config = dict(
    n_layer=23,
    d_model=64,
    n_head=2,
    n_kv_head=2,
    head_dim=32,
    d_mlp=256,
    vocab_size=6796,
    activation='tanh_gelu',
    norm='rmsnorm',
    norm_place='pre',
    norm_eps=1e-06,
    positions='learned',
    qk_norm=False,
    attn_scale=0.177,
    bias='all',
    tie_embeddings=True,
    parallel_block=False,
    init='normal',
    init_std_qkv=0.0625,
    init_std_o=0.00923,
    init_std_up=0.0625,
    init_std_down=0.00923,
    optimizer='soap_variant',
    lr=0.00886,
    beta1=0.95,
    beta2=0.95,
    weight_decay=0.061,
    lr_head=0.0101,
    grad_clip=1.0,
    warmup_steps=200,
    schedule='wsd',
    decay_fraction=1.0,
    decay_shape='linear',
    final_lr_fraction=0.0,
    batch_tokens=32768,
    seq_len=2048,
    doc_mask=True,
    train_tokens=124500000,
    steps=3800,
    dataset='wikipedia_en',
)
Each number is 500 + 50 x the weight over the matrix's rms, rounded and kept within 0 to 999. Layers, rows and columns count from 0. Numbers have three digits each.

# layer 9 MLP down (transposed), 256x64, rms 0.191, rows 251-255, columns 0-63
463537520507404436470367508540608486437529432503511485501601469479524531454452525497552563496550468518564502461511515571534446451468537473469475486452516521547444524446569502458438501433550570
568447557491466491466462470475560534526504541443535547531497522483507431494559445446546432530534396485499556442556475532523415455404566438398573538480483556442540518544454502507493547533626535
501471542552472454518551461445517521520488587561476541400520498499506434475489416503513438544470525516457515533472551482446488468523465513502475509463483409435458409499497534439458579602457528
495486523415522434508509525530513526518511453481461474560463515461559547488438476528553501497513510434461533535484489501555469475543529465474489490426503507489507540541432542424528449533487471
507557466312507507532484495486432643495545493397460475524589605375530527543480536474510502373537538428549445541514492461553461461494484552546420509435519513559532487579542529549417569460446484
# layer 9 MLP up, 256x64, rms 0.21, rows 252-255, columns 0-63
540421596591546469524556455443509539475459561581496553498593417483504530519504519472472590539530490589549437565490439562540507540558467465400473478483481493529552526418484456567449472536488485
499480464469343467468491607445481401489530502536459487501557503560516513484614500504493515482511551550490463475645494509442477516514532485487516515509504508557525519530516554528511520501419521
480519435455488505466541511518496482480540459520460506395469476508481505473488497537432479379536528507547467501526548467452599483445539580594550488441464495484562554568506452496498520391513523
534495510572522403460390452395564402467534444529463489543533500470514523508532581534468498481500478611514592529522563456504539574534466457410487510569558503485475460516562438515472455461500502